Part of a small language model's weights: no biases in attention or MLP, 130M tokens.
Each number is 50 + 12 x the weight over its row's rms, rounded and kept within 0 to 99. Layers, rows and columns count from 0. The size before them is the row's rms in percent of the matrix's.

# q: layer 4 attention query, 128x128, rms 0.111, rows 0-20,32-52,64-84,96-116, columns 64-127
# k: layer 4 attention key, 32x128, rms 0.0881, rows 0-20, columns 64-127
q0 041:53 53 55 51 52 53 54 44 44 41 48 32 31 28 48 63 63 52 47 37 63 41 59 73 61 56 36 51 28 48 56 36 48 47 49 56 85 36 53 45 66 79 66 56 38 52 37 43 50 35 59 43 69 63 41 38 69 54 48 36 48 45 51 34
q32 135:67 44 74 62 69 32 47 45 68 61 30 50 34 27 65 41 54 58 61 53 50 50 35 46 59 49 35 35 44 43 43 45 33 37 58 47 60 35 47 61 36 68 68 32 40 63 31 51 43 60 41 33 74 59 59 30 34 52 46 33 24 40 60 35
q64 055:52 54 60 58 63 51 50 42 39 34 61 34 32 25 44 52 51 61 46 66 43 54 51 51 54 69 53 47 43 35 49 41 48 50 45 43 75 20 64 56 48 49 75 32 61 53 32 46 63 51 56 51 73 61 39 37 53 53 47 52 28 49 67 22
q96 133:51 49 56 64 68 33 49 42 58 53 47 29 25 36 47 54 49 62 52 65 47 47 51 54 66 48 35 37 55 39 35 39 44 57 57 56 70 34 54 71 42 60 63 36 46 55 40 57 32 44 40 28 79 65 51 36 62 35 36 45 37 39 60 40
k0 073:68 37 60 62 72 31 55 52 58 36 43 35 48 35 63 21 44 74 51 58 47 47 45 46 54 45 39 35 50 31 47 54 42 66 59 40 63 19 53 55 48 62 71 35 46 49 38 51 49 49 38 35 79 64 43 44 49 53 50 57 21 46 68 46
q1 074:56 59 57 39 43 40 47 47 46 33 35 47 50 41 62 54 54 57 50 50 54 56 50 63 75 35 27 50 61 49 66 50 59 37 71 52 61 50 30 59 45 67 63 58 49 42 33 34 38 63 28 40 61 52 44 48 60 52 56 37 50 35 35 40
q33 071:63 56 46 67 58 25 46 45 56 53 38 41 49 33 50 45 46 61 57 72 29 52 44 57 63 44 35 35 47 39 54 33 48 48 57 55 75 41 47 60 35 53 65 57 36 39 46 62 39 69 51 40 71 70 66 57 48 38 63 31 32 44 41 44
q65 086:52 35 56 41 43 43 55 50 45 56 38 69 48 52 54 43 60 45 34 30 68 67 45 53 27 43 33 60 49 30 69 58 69 42 63 48 44 58 44 40 64 38 55 55 63 39 46 31 61 36 40 61 37 49 42 55 42 53 59 50 69 41 36 46
q97 064:70 44 35 45 50 69 49 47 35 35 66 54 54 72 41 54 56 44 61 46 65 47 52 51 62 75 47 44 53 46 51 51 47 52 43 59 71 39 64 39 53 42 52 72 65 42 34 36 47 44 77 52 54 52 39 42 73 48 53 30 49 36 39 32
k1 148:63 45 61 65 81 39 51 43 59 51 49 40 35 47 51 44 42 55 58 59 40 40 38 43 63 53 40 33 54 40 39 48 36 59 46 39 64 23 47 65 49 58 73 42 38 59 41 56 32 60 49 34 76 59 58 49 46 40 45 42 19 49 65 36
q2 084:38 30 53 61 53 40 41 44 56 77 55 52 38 50 55 53 29 55 70 49 35 64 42 37 43 55 54 46 50 49 45 52 45 61 43 56 24 50 48 61 52 51 56 33 45 64 47 76 36 41 28 32 65 47 49 32 42 37 36 46 42 60 66 53
q34 071:37 55 38 42 41 49 57 43 37 48 83 80 42 52 24 81 58 43 42 49 58 63 59 33 49 52 45 59 59 59 49 61 64 66 42 39 41 48 55 40 78 57 36 56 73 44 65 41 47 45 63 48 61 53 33 39 78 50 37 53 52 50 38 53
q66 102:55 58 66 64 68 40 41 52 58 59 47 57 37 40 57 53 36 66 68 53 47 53 29 45 47 34 29 44 51 53 37 57 38 54 55 54 55 31 40 82 38 73 63 39 44 58 41 54 26 62 43 37 78 64 50 27 39 52 33 52 15 44 54 53
q98 071:40 50 44 47 41 64 40 56 59 75 61 59 45 38 85 63 55 61 65 52 69 64 59 59 47 43 43 54 49 55 60 17 70 47 49 39 41 56 54 75 58 60 62 41 33 59 63 76 54 52 40 37 54 45 54 45 41 51 71 49 39 59 43 54
k2 128:48 44 32 33 28 67 61 59 55 44 60 50 68 56 40 54 60 54 38 42 62 60 54 51 31 27 52 64 41 51 64 46 71 49 51 62 53 53 70 48 46 38 50 51 60 31 52 34 66 31 69 68 41 41 38 48 61 47 53 52 62 55 42 56
q3 062:62 56 54 73 65 54 51 58 60 33 45 37 45 31 52 52 51 56 54 57 52 42 32 58 55 54 26 36 52 53 48 67 37 37 60 59 76 31 81 56 44 70 55 54 27 47 38 42 48 56 49 45 79 59 58 51 58 44 51 45 36 48 59 29
q35 072:63 49 62 64 67 54 55 63 48 27 26 46 49 38 71 49 29 55 57 41 58 44 41 43 53 59 37 32 37 53 38 49 36 51 56 50 73 41 67 45 46 62 62 58 39 66 33 58 45 68 51 35 71 52 45 46 42 45 43 46 34 50 58 35
q67 101:70 46 60 50 69 37 57 53 52 52 38 45 55 35 58 41 29 53 60 57 30 42 39 48 59 55 47 36 46 45 49 46 27 51 50 38 49 38 60 39 46 45 64 33 42 73 48 62 36 61 35 24 73 67 52 48 37 58 56 42 31 43 70 55
q99 097:62 65 61 61 62 32 49 62 56 40 29 34 42 50 47 55 35 49 39 63 49 58 39 55 70 42 28 31 49 50 42 41 29 50 69 50 75 42 60 51 44 48 51 36 38 52 45 43 41 62 46 34 68 65 57 54 43 43 51 53 36 37 61 52
k3 094:69 30 57 58 59 43 56 42 69 59 46 42 46 37 57 40 57 68 58 43 47 50 36 54 52 37 35 40 41 37 54 54 44 67 69 33 64 36 41 60 39 58 78 47 46 55 30 71 51 31 39 47 70 66 49 44 47 44 54 40 27 54 55 49
q4 089:56 39 42 68 58 61 54 54 45 77 40 52 76 62 63 42 43 53 46 64 46 34 42 32 31 52 65 36 71 50 50 47 49 52 41 44 21 62 30 36 42 22 50 42 47 56 52 65 49 42 34 38 46 59 57 39 41 43 50 55 57 46 70 53
q36 079:33 65 32 53 37 65 49 50 39 34 62 44 65 62 41 59 58 43 43 46 70 42 79 33 60 38 51 51 66 49 55 69 61 50 48 67 47 62 69 37 48 38 44 58 58 37 58 32 55 42 39 61 35 35 32 45 55 57 43 58 67 58 38 66
q68 073:58 58 53 70 65 37 60 68 44 62 44 48 47 35 59 41 44 61 45 61 54 60 29 41 67 38 37 42 62 40 60 42 35 35 64 56 38 56 27 74 39 45 61 38 34 44 61 55 29 37 37 41 65 68 50 39 51 29 59 38 45 46 66 46
q100 065:32 52 50 53 40 40 54 56 34 56 57 58 56 49 57 52 64 60 28 59 58 32 41 57 37 44 42 46 75 45 74 71 64 60 46 55 32 67 70 66 54 43 54 51 40 37 95 43 59 45 33 35 38 44 53 41 43 49 44 51 59 74 47 60
k4 108:35 42 43 32 27 53 57 58 42 41 50 57 54 49 70 52 61 48 31 51 58 60 61 46 46 37 64 67 46 65 61 57 77 53 48 66 45 71 62 45 61 40 29 57 72 29 50 47 72 40 54 57 33 45 44 53 59 66 46 62 69 57 43 55
q5 101:58 65 66 67 69 44 51 42 61 45 64 37 55 53 58 63 36 48 43 59 49 59 47 44 41 67 40 41 44 42 42 49 24 57 56 52 68 37 47 63 45 59 39 37 42 59 24 55 31 59 50 45 67 48 64 45 47 42 39 42 40 53 54 26
q37 074:66 54 76 54 66 50 46 40 43 75 53 39 40 48 52 56 43 50 73 41 35 36 33 57 37 58 62 31 60 54 41 58 28 54 57 39 64 33 29 59 44 64 55 40 45 44 42 59 28 69 53 39 60 59 54 32 63 41 33 33 36 53 52 38
q69 110:64 40 63 57 69 55 49 34 55 68 47 52 38 46 55 56 43 50 73 43 40 36 30 35 37 63 40 27 54 33 31 47 37 47 39 38 53 39 50 56 24 62 57 35 43 57 51 58 33 57 47 56 63 54 45 25 55 37 40 45 34 58 59 47
q101 079:58 55 46 50 51 46 70 37 65 75 39 46 33 43 58 41 58 48 53 60 50 54 56 62 58 57 42 47 63 30 45 63 47 60 51 55 61 42 66 67 38 41 66 42 30 51 34 65 39 53 72 57 67 68 55 52 54 43 17 24 35 56 51 47
k5 096:60 29 39 70 81 46 48 49 48 52 45 49 54 39 44 44 47 59 42 59 45 39 43 51 48 30 29 53 55 32 59 45 57 58 56 39 80 32 51 60 44 54 69 40 54 40 61 50 39 57 45 44 69 63 52 46 44 35 45 45 27 48 61 31
q6 095:44 42 44 33 22 48 48 51 38 53 35 58 57 55 46 49 61 48 38 53 72 54 46 44 67 43 50 57 69 39 67 46 76 54 36 37 40 65 67 53 42 45 59 44 71 42 68 44 55 55 62 59 26 43 38 63 53 50 52 61 70 29 41 78
q38 077:33 58 44 40 38 56 72 44 36 36 67 34 73 46 42 37 71 42 25 65 56 62 61 38 41 36 45 60 53 63 66 42 70 47 44 66 51 57 61 44 43 25 46 53 57 24 68 46 62 35 46 55 43 45 48 54 52 38 53 53 64 38 53 68
q70 100:35 57 34 44 28 58 67 54 37 15 47 40 59 37 53 36 75 34 41 45 72 57 67 52 55 50 39 57 55 46 62 52 56 44 56 78 65 53 64 54 54 46 44 65 43 33 50 30 58 46 52 54 45 39 41 48 56 49 56 44 71 44 36 54
q102 087:44 54 66 42 37 53 70 52 43 56 42 57 57 53 48 54 54 40 36 27 56 47 60 66 42 43 56 55 43 53 58 61 74 55 55 68 39 63 58 31 43 58 47 60 79 44 42 39 50 54 44 74 44 40 62 39 48 65 48 50 71 56 40 72
k6 150:31 49 38 34 30 66 46 51 40 58 53 62 52 52 59 66 59 38 48 34 57 60 65 64 51 39 57 68 38 72 64 50 58 35 44 54 39 70 59 38 59 50 38 75 56 39 65 41 70 34 45 60 21 36 61 56 51 65 60 58 76 62 29 56
q7 097:66 48 55 50 55 49 52 50 51 67 38 45 52 58 64 34 41 64 50 61 30 33 40 32 40 49 67 30 58 58 48 43 42 57 35 39 35 46 29 35 47 28 51 47 48 68 62 66 34 47 46 38 54 63 59 40 52 50 50 59 45 46 61 54
q39 079:36 46 51 55 44 55 44 48 56 47 63 52 52 73 59 57 63 23 60 33 57 47 63 51 48 62 58 55 41 57 39 44 48 48 52 43 52 62 50 43 51 37 34 58 52 55 35 48 55 45 51 51 38 36 36 58 57 60 62 38 73 52 33 49
q71 077:54 65 68 54 55 43 43 56 59 67 51 50 41 68 51 52 38 66 46 74 55 61 50 53 50 47 53 43 65 69 53 46 32 39 48 47 13 57 23 65 44 42 47 32 52 56 74 50 11 57 38 46 46 59 50 49 44 59 45 66 49 48 63 54
q103 076:29 62 44 50 29 68 51 36 49 33 53 57 56 49 60 62 57 42 47 67 38 59 67 43 45 63 52 65 63 50 43 40 68 56 39 63 48 66 62 42 41 38 30 50 28 60 55 56 74 54 45 44 45 36 38 52 55 54 48 50 62 84 35 35
k7 107:48 49 37 35 28 59 61 45 47 46 58 58 58 50 73 55 54 47 29 57 57 55 56 44 43 30 55 67 58 54 62 67 77 54 36 63 41 56 63 42 50 40 43 51 68 33 55 48 66 39 63 53 33 45 43 45 59 53 53 54 70 58 33 57
q8 112:41 40 23 35 29 48 44 51 43 45 46 69 52 52 41 54 66 55 45 35 67 72 62 61 38 39 70 67 42 65 75 52 74 50 49 62 37 57 71 43 56 60 50 51 70 38 51 39 73 42 61 62 34 40 29 44 50 54 56 56 63 47 36 62
q40 073:40 45 30 43 36 32 47 59 49 42 52 56 56 56 48 57 71 46 47 47 53 82 59 69 53 34 51 63 49 56 85 43 65 50 52 67 44 59 69 55 66 49 26 53 73 43 54 55 48 26 50 56 34 45 45 55 47 53 50 65 58 45 41 58
q72 094:37 30 40 45 26 54 58 59 34 44 44 61 66 55 52 47 71 46 35 35 76 55 56 56 64 55 63 71 64 61 63 57 65 61 55 62 51 57 64 36 66 55 42 70 67 38 45 31 59 52 39 48 34 50 32 65 51 70 53 59 63 47 33 60
q104 074:53 37 46 56 34 63 45 68 61 51 45 53 73 65 47 55 43 46 59 25 61 64 59 48 35 71 65 67 37 58 45 48 52 39 48 44 57 73 57 29 55 62 54 46 41 35 35 56 45 40 48 74 31 43 56 49 45 46 48 33 72 58 49 44
k8 106:43 50 39 46 32 78 59 64 50 48 56 55 65 60 59 63 61 35 49 37 64 46 57 46 42 58 61 67 56 74 55 54 57 51 40 67 36 79 70 52 46 52 30 73 53 45 50 54 55 44 70 63 24 29 46 58 42 63 56 60 76 50 30 69
q9 112:57 43 50 62 49 47 60 57 60 72 29 48 52 47 46 33 36 59 53 64 33 34 40 50 53 39 50 33 56 42 50 50 45 63 47 31 46 40 41 44 40 28 65 47 53 53 69 62 33 53 42 41 50 78 49 45 58 50 53 54 33 38 75 47
q41 076:50 49 46 60 58 58 41 63 43 28 42 53 71 86 54 57 38 33 33 40 56 44 46 40 52 49 48 46 35 61 35 46 49 60 61 51 52 58 43 26 49 30 24 77 67 50 44 44 62 52 69 48 34 36 51 68 47 53 58 47 63 50 43 50
q73 106:39 68 50 38 42 44 47 61 53 43 38 60 52 44 48 44 46 74 37 86 41 57 38 55 57 33 29 48 60 66 57 50 48 48 51 59 27 56 46 48 31 33 49 47 44 57 80 62 40 52 36 39 34 53 41 48 56 47 46 66 47 60 49 72
q105 081:48 58 55 56 39 46 60 63 36 38 46 49 84 68 60 26 43 40 48 56 50 60 63 69 68 73 15 43 36 56 58 62 49 79 63 46 49 49 31 29 43 50 35 62 46 57 55 29 55 49 29 44 54 64 55 75 35 70 54 79 50 48 54 40
k9 081:57 41 61 53 33 48 47 60 40 51 44 37 46 40 56 43 53 47 55 43 51 70 43 59 64 39 42 65 63 45 61 59 48 46 74 64 28 75 53 35 61 49 43 51 64 62 47 54 52 40 46 69 31 61 37 54 42 65 67 45 65 50 50 68
q10 117:29 46 54 40 33 55 49 56 53 45 46 71 58 59 37 64 61 37 38 60 55 60 52 39 32 50 34 68 45 60 64 57 71 48 51 54 46 85 79 40 54 48 33 49 42 57 48 45 56 42 65 66 39 42 40 51 50 49 33 43 83 66 40 67
q42 066:26 51 31 41 27 48 55 51 52 53 66 58 55 51 45 43 74 45 41 57 44 67 74 49 62 66 54 60 50 46 48 58 79 62 30 67 43 57 72 41 58 57 33 49 73 51 61 42 52 35 50 66 46 52 33 51 38 39 42 56 65 62 29 62
q74 083:36 42 51 40 42 69 50 48 47 27 68 48 57 59 42 54 64 30 68 28 52 50 66 57 43 66 54 69 38 56 64 44 70 40 40 63 63 52 59 61 55 53 26 53 58 46 43 32 59 51 55 64 46 41 47 47 71 74 39 54 59 52 38 38
q106 074:25 45 40 49 49 81 54 51 56 68 51 54 59 35 68 75 54 40 50 31 39 37 61 63 36 57 52 70 36 61 36 44 71 46 52 55 51 73 56 52 40 62 33 53 38 53 49 60 54 44 42 74 36 26 60 26 48 37 42 32 68 63 40 56
k10 103:42 54 47 36 41 59 56 47 51 35 62 60 65 73 58 63 52 32 56 40 43 63 74 46 44 73 68 54 46 87 31 40 60 42 38 51 45 54 58 58 53 48 35 60 51 42 48 43 57 51 52 59 32 30 43 66 43 58 61 59 67 64 36 53
q11 100:66 67 56 52 45 46 53 47 74 68 39 57 56 57 43 38 58 71 38 57 44 51 32 48 30 45 62 45 48 40 57 35 57 57 56 39 48 40 47 29 49 37 65 41 51 51 59 62 56 59 74 44 47 57 48 28 49 55 54 53 42 36 51 61
q43 066:49 45 61 52 57 46 52 51 58 52 39 44 57 50 64 50 47 36 55 52 48 45 43 52 25 40 39 43 53 61 65 46 42 67 68 76 54 60 42 71 56 50 19 60 45 43 52 52 36 47 31 37 47 42 71 16 57 49 45 37 54 60 42 80
q75 088:45 63 48 53 29 63 57 49 43 60 32 49 69 57 52 47 67 64 43 68 50 72 46 32 46 48 40 56 53 55 41 60 44 51 45 60 37 64 59 49 37 34 47 51 51 42 78 49 37 40 50 49 25 51 42 37 50 32 51 55 59 53 60 70
q107 102:61 45 46 49 57 57 67 39 66 58 44 44 62 74 55 47 36 40 48 49 40 51 42 41 25 70 67 59 37 50 26 59 49 56 50 56 66 56 50 38 45 35 50 42 38 45 29 52 56 55 69 50 58 50 67 53 49 41 26 21 54 62 62 39
k11 095:66 58 34 65 45 44 67 64 40 78 40 56 34 44 60 51 44 38 49 35 60 32 58 56 38 29 41 52 46 44 59 78 60 40 48 42 31 71 57 41 42 59 47 62 64 47 61 46 48 40 49 34 45 48 46 60 46 66 60 52 62 43 54 67
q12 110:43 39 38 44 58 50 46 43 40 48 61 59 38 41 46 41 63 39 69 53 55 39 65 68 59 55 45 49 42 35 55 64 47 41 57 55 66 22 58 58 55 62 48 62 69 45 49 40 74 37 46 58 58 61 39 46 56 50 51 56 33 62 48 31
q44 086:45 42 41 50 52 30 46 62 60 57 24 53 33 33 61 47 55 55 56 41 56 74 44 64 57 39 37 56 35 44 66 66 58 42 61 37 65 48 54 67 52 48 63 60 57 72 45 59 62 40 53 53 62 55 50 48 34 55 47 38 43 44 66 57
q76 076:50 42 54 47 57 45 43 41 58 64 55 38 50 57 62 54 47 54 41 52 36 58 59 57 41 54 45 58 44 65 39 46 72 58 61 43 82 23 46 42 63 48 59 57 65 47 15 35 80 53 52 42 73 49 65 64 38 65 40 45 39 45 55 42
q108 076:56 29 44 53 49 54 49 56 62 54 38 53 37 50 56 34 54 49 55 59 60 64 40 27 53 47 21 45 37 62 51 42 53 45 52 29 88 48 43 42 50 42 39 55 41 54 43 37 60 47 54 35 54 48 63 59 58 47 52 31 50 43 61 31
k12 107:61 50 47 65 65 47 52 52 52 73 44 32 57 37 35 40 49 62 68 41 60 39 45 70 38 49 52 47 69 45 47 48 37 58 49 43 55 44 48 64 37 65 80 50 39 33 22 56 37 56 52 57 60 46 49 36 60 47 41 32 36 31 59 49
q13 108:69 44 51 65 52 59 49 47 52 52 33 34 43 58 67 51 62 69 32 65 55 49 34 47 41 39 22 50 39 71 49 54 58 41 49 53 57 48 31 52 28 27 62 43 31 52 35 53 36 41 59 26 37 59 84 36 64 47 42 48 46 51 31 55
q45 091:59 37 58 60 62 49 37 59 58 73 52 34 40 43 66 44 42 55 51 55 46 53 25 47 34 28 37 49 46 48 25 60 47 69 60 50 55 33 42 57 63 45 50 49 36 48 29 60 36 50 47 39 48 60 78 48 75 46 58 49 28 53 58 48
q77 105:55 61 53 64 64 43 46 46 49 59 51 53 37 61 57 46 23 64 52 69 58 57 30 38 54 60 50 43 63 36 26 60 32 48 61 27 50 47 18 33 69 32 66 41 50 47 54 57 31 56 52 47 48 60 41 48 62 39 72 27 34 53 48 38
q109 075:52 23 49 59 66 41 52 36 56 43 48 50 47 51 42 51 48 47 67 39 26 46 38 10 46 56 50 39 45 38 33 54 33 40 39 58 46 54 36 32 73 48 41 56 53 63 47 48 37 49 63 31 48 63 58 33 76 68 30 55 44 61 49 64
k13 105:53 69 58 51 65 34 64 45 48 47 58 63 46 43 51 49 31 54 57 55 47 49 35 68 61 54 52 35 52 36 44 37 38 47 48 42 38 43 39 49 59 41 52 76 46 47 66 39 38 67 30 36 71 59 57 37 39 47 51 44 19 33 65 60
q14 122:47 48 55 42 47 53 48 52 41 45 67 52 28 34 44 42 46 73 49 56 67 49 28 51 61 58 40 62 54 57 65 53 30 71 54 58 52 46 37 62 67 44 51 55 46 55 61 43 39 50 73 49 48 53 56 15 54 61 64 30 41 53 33 63
q46 078:43 68 60 63 57 42 76 57 56 64 49 64 29 47 41 58 31 62 57 45 53 29 36 46 66 54 35 49 47 29 34 71 37 55 39 48 42 48 72 46 74 62 56 58 36 44 46 71 35 52 60 53 46 61 46 63 45 43 30 44 47 59 47 46
q78 092:60 44 63 60 61 40 37 48 59 85 49 54 18 73 57 50 49 48 60 34 36 26 31 69 33 56 59 49 35 42 42 60 43 68 49 51 56 43 26 37 52 45 49 42 52 61 27 44 39 63 63 46 72 62 55 49 40 55 40 62 37 47 53 58
q110 080:52 44 51 50 53 59 57 67 67 49 45 46 60 50 46 38 39 63 70 29 56 49 65 57 55 57 43 39 62 54 61 33 35 53 50 43 45 49 49 62 52 68 55 31 42 43 32 66 54 55 65 45 45 64 47 60 41 46 64 39 35 42 70 42
k14 084:61 50 44 50 63 21 45 59 60 44 59 42 42 49 44 49 47 60 42 67 65 63 27 45 62 55 35 53 46 44 48 46 19 41 43 68 61 28 52 41 62 24 51 58 37 64 66 35 52 61 47 46 60 48 47 59 54 35 70 54 40 50 42 44
q15 129:35 45 40 44 35 55 46 40 51 52 64 56 50 68 52 58 62 20 47 39 49 42 72 44 46 68 66 61 49 61 56 62 68 57 37 63 58 47 43 51 49 53 33 61 73 40 34 36 75 42 61 59 48 35 46 62 52 57 43 50 55 72 49 47
q47 072:28 50 41 31 35 50 59 55 41 46 78 50 50 46 53 60 67 41 35 59 69 46 70 49 52 55 48 65 63 59 59 57 57 55 44 52 44 55 50 53 55 31 37 61 77 56 71 53 57 41 59 59 46 31 56 48 59 51 49 60 68 38 54 58
q79 087:37 42 44 39 39 56 49 37 32 48 75 42 59 46 52 49 55 58 28 51 46 68 63 63 23 59 61 76 54 69 65 49 67 58 57 68 55 61 33 47 64 43 52 48 54 36 43 45 65 44 64 58 47 48 29 45 48 50 63 34 63 57 44 51
q111 085:34 40 41 29 41 70 44 44 52 54 62 50 53 55 68 42 59 53 36 46 74 73 67 40 26 76 45 54 49 60 57 59 46 51 42 50 64 64 43 46 54 32 49 51 60 46 55 55 71 48 56 49 38 38 42 54 61 49 53 38 63 50 42 46
k15 144:39 30 39 35 24 66 49 50 57 72 50 52 69 49 47 52 58 46 41 41 54 63 69 62 39 47 66 73 45 54 57 61 60 64 55 66 47 78 60 53 45 49 39 61 48 47 48 48 68 42 61 66 39 34 33 45 56 58 49 64 71 54 41 60
q16 103:30 35 50 43 43 49 36 51 41 32 69 59 46 40 61 54 57 40 51 38 58 56 62 56 56 50 58 62 42 48 66 68 46 36 52 50 47 62 65 45 54 41 39 62 70 31 57 42 74 23 39 60 50 34 48 78 46 65 49 51 68 48 51 56
q48 086:44 43 39 27 46 53 57 58 53 31 38 51 63 44 49 42 59 35 41 41 53 49 66 55 46 46 57 63 56 49 73 50 54 39 45 68 42 70 62 41 40 20 53 60 45 40 55 31 67 51 68 52 48 29 50 65 21 58 55 45 70 49 54 52
q80 083:33 49 39 38 32 59 64 69 47 35 49 49 51 38 51 50 70 48 41 47 59 46 60 60 55 34 60 59 34 53 75 37 65 52 60 67 64 60 86 46 55 52 50 64 55 52 51 49 76 43 66 54 36 45 37 66 49 70 64 73 63 43 32 50
q112 081:59 60 58 44 49 56 47 68 52 23 48 62 58 61 34 44 47 41 33 32 47 56 53 51 37 35 57 49 50 55 58 66 71 63 58 55 50 54 49 42 49 45 40 61 65 45 58 24 64 43 48 41 48 44 60 38 32 61 44 70 64 43 54 37
k16 118:34 48 42 31 21 63 44 43 35 53 53 58 58 52 55 66 69 56 45 47 65 55 61 58 63 51 69 62 44 67 60 57 57 38 39 55 48 79 47 51 59 67 38 68 67 62 55 49 63 43 62 69 27 36 32 58 47 56 62 57 79 60 37 58
q17 085:44 42 52 43 44 39 29 64 40 28 35 67 60 46 33 53 78 54 75 67 57 57 50 48 51 61 35 41 54 58 77 48 53 60 54 49 37 66 51 28 58 47 40 60 34 70 56 39 53 41 44 47 41 66 48 63 47 51 56 65 61 56 30 54
q49 070:37 60 33 48 30 35 46 52 59 62 48 53 39 45 39 41 74 65 79 51 45 79 59 54 81 63 48 59 44 32 54 57 58 61 49 41 35 46 68 40 60 37 59 28 49 64 65 48 47 38 41 53 63 69 67 52 37 49 59 66 44 68 36 52
q81 074:49 38 60 66 55 37 44 44 62 50 69 38 51 50 42 53 71 39 66 35 44 50 57 71 42 70 53 59 40 39 54 59 40 49 61 42 54 45 42 59 61 64 49 46 49 35 50 40 61 56 26 44 54 60 68 57 57 75 51 52 43 34 62 10
q113 079:48 44 55 57 47 51 29 55 65 53 42 57 40 14 67 50 62 61 69 57 50 45 48 36 41 47 41 49 56 44 57 51 40 35 52 32 40 52 40 45 60 52 60 24 20 68 63 72 47 46 43 51 37 59 63 39 44 30 70 46 43 51 56 34
k17 082:54 61 58 64 71 41 58 59 64 44 62 34 62 47 42 51 22 43 48 58 39 40 49 36 52 59 61 46 62 69 32 34 52 33 41 46 65 36 58 59 36 44 52 48 32 48 42 53 33 66 41 37 59 39 51 48 48 38 40 44 32 41 68 54
q18 111:72 31 45 55 68 36 54 43 72 56 48 52 42 47 65 38 39 68 58 61 63 59 35 45 53 46 37 41 56 34 57 38 59 58 53 27 57 30 43 51 58 24 69 30 61 53 59 46 28 56 54 55 71 64 52 47 49 47 52 51 33 29 62 51
q50 080:58 49 47 53 67 33 58 54 40 37 50 45 44 32 43 40 25 55 64 69 52 46 39 61 62 38 38 35 72 22 47 40 31 59 64 50 56 42 35 52 63 41 58 53 57 54 59 58 27 67 57 43 63 70 52 56 71 35 39 66 34 38 68 38
q82 083:71 74 49 69 62 42 57 46 60 45 58 52 49 46 62 24 42 49 52 71 61 65 26 58 60 33 34 27 51 36 64 50 26 43 50 47 38 35 42 43 52 25 60 55 33 50 41 60 25 57 63 38 63 54 51 64 51 44 61 50 29 47 55 39
q114 083:68 66 57 53 58 41 67 57 66 39 50 42 57 41 55 17 26 51 72 42 46 52 40 71 44 42 47 38 49 35 51 39 34 59 66 48 48 41 20 54 50 50 65 52 30 42 42 41 35 62 71 57 61 62 50 43 40 53 65 53 32 35 57 48
k18 119:66 58 52 57 65 33 51 51 51 61 51 46 43 34 63 40 45 58 42 58 52 35 38 64 61 45 26 38 55 29 52 67 37 46 54 42 48 21 44 48 56 37 64 51 42 58 50 50 37 60 45 43 68 72 49 61 58 47 58 40 15 34 56 54
q19 105:62 32 59 39 58 52 60 47 56 52 58 47 42 36 62 25 42 40 68 53 53 38 29 43 49 40 30 48 36 33 37 58 61 61 44 42 50 42 46 52 61 42 52 28 68 44 66 66 48 59 43 40 51 58 62 46 40 36 62 41 47 62 70 43
q51 068:55 56 57 61 53 46 35 61 47 68 69 32 34 44 44 60 26 66 44 53 45 44 44 53 59 38 51 32 71 33 37 69 41 48 27 47 62 57 45 63 59 70 63 35 47 53 43 53 48 51 57 48 48 49 40 47 62 44 27 49 47 49 67 44
q83 090:57 38 55 68 47 54 36 44 40 82 57 38 38 49 66 71 37 47 70 42 56 37 44 54 44 64 61 47 52 40 33 56 47 52 43 47 59 54 51 64 48 71 66 48 63 70 44 78 59 52 53 48 63 53 45 48 44 37 41 51 36 68 66 34
q115 078:51 48 53 63 71 35 49 69 47 63 62 38 60 45 40 43 40 54 64 52 57 44 55 50 72 33 55 29 70 51 47 43 49 52 57 18 47 42 45 65 58 71 62 34 56 25 55 47 47 46 67 53 46 52 63 49 50 47 50 63 31 46 76 48
k19 105:47 49 63 43 61 43 62 54 48 28 61 40 56 50 66 52 53 60 41 54 54 55 37 44 57 83 55 48 62 53 56 48 37 42 59 55 65 27 35 55 60 28 42 38 41 39 69 38 43 46 59 51 68 68 20 59 58 52 51 53 35 50 53 26
q20 102:50 51 49 40 47 55 47 45 53 38 55 65 45 46 50 32 58 49 76 56 46 41 50 46 51 46 43 48 63 50 62 47 46 43 48 52 41 63 30 33 56 51 44 69 42 68 71 62 43 51 32 54 44 50 48 60 66 40 54 59 52 62 59 41
q52 081:54 65 46 47 36 76 38 53 55 26 56 58 48 56 50 41 65 59 62 52 56 65 63 30 76 71 52 64 43 49 39 54 58 41 37 44 56 53 51 31 64 36 48 44 64 60 56 52 62 55 51 63 45 57 42 64 33 60 54 67 46 63 51 24
q84 090:55 45 60 53 58 36 39 55 65 32 80 54 34 54 65 57 44 54 64 42 46 48 37 59 49 53 40 59 49 35 70 51 39 53 53 53 55 36 37 61 58 53 50 54 50 72 65 71 59 58 39 39 53 61 64 47 69 68 59 43 34 48 60 22
q116 087:40 48 51 52 66 47 41 55 37 46 55 69 37 37 60 46 53 60 70 54 55 49 50 37 48 52 39 38 72 60 50 60 34 35 51 45 39 50 42 47 81 42 67 38 58 66 70 66 38 54 30 42 49 60 52 56 57 53 56 90 42 47 54 34
k20 089:41 49 79 47 43 39 34 41 54 15 50 31 55 58 49 52 36 37 38 64 32 56 65 37 58 59 59 45 35 72 38 26 61 64 52 50 64 39 48 54 48 43 42 39 51 63 26 35 44 47 64 50 50 39 57 64 43 33 17 59 48 51 67 67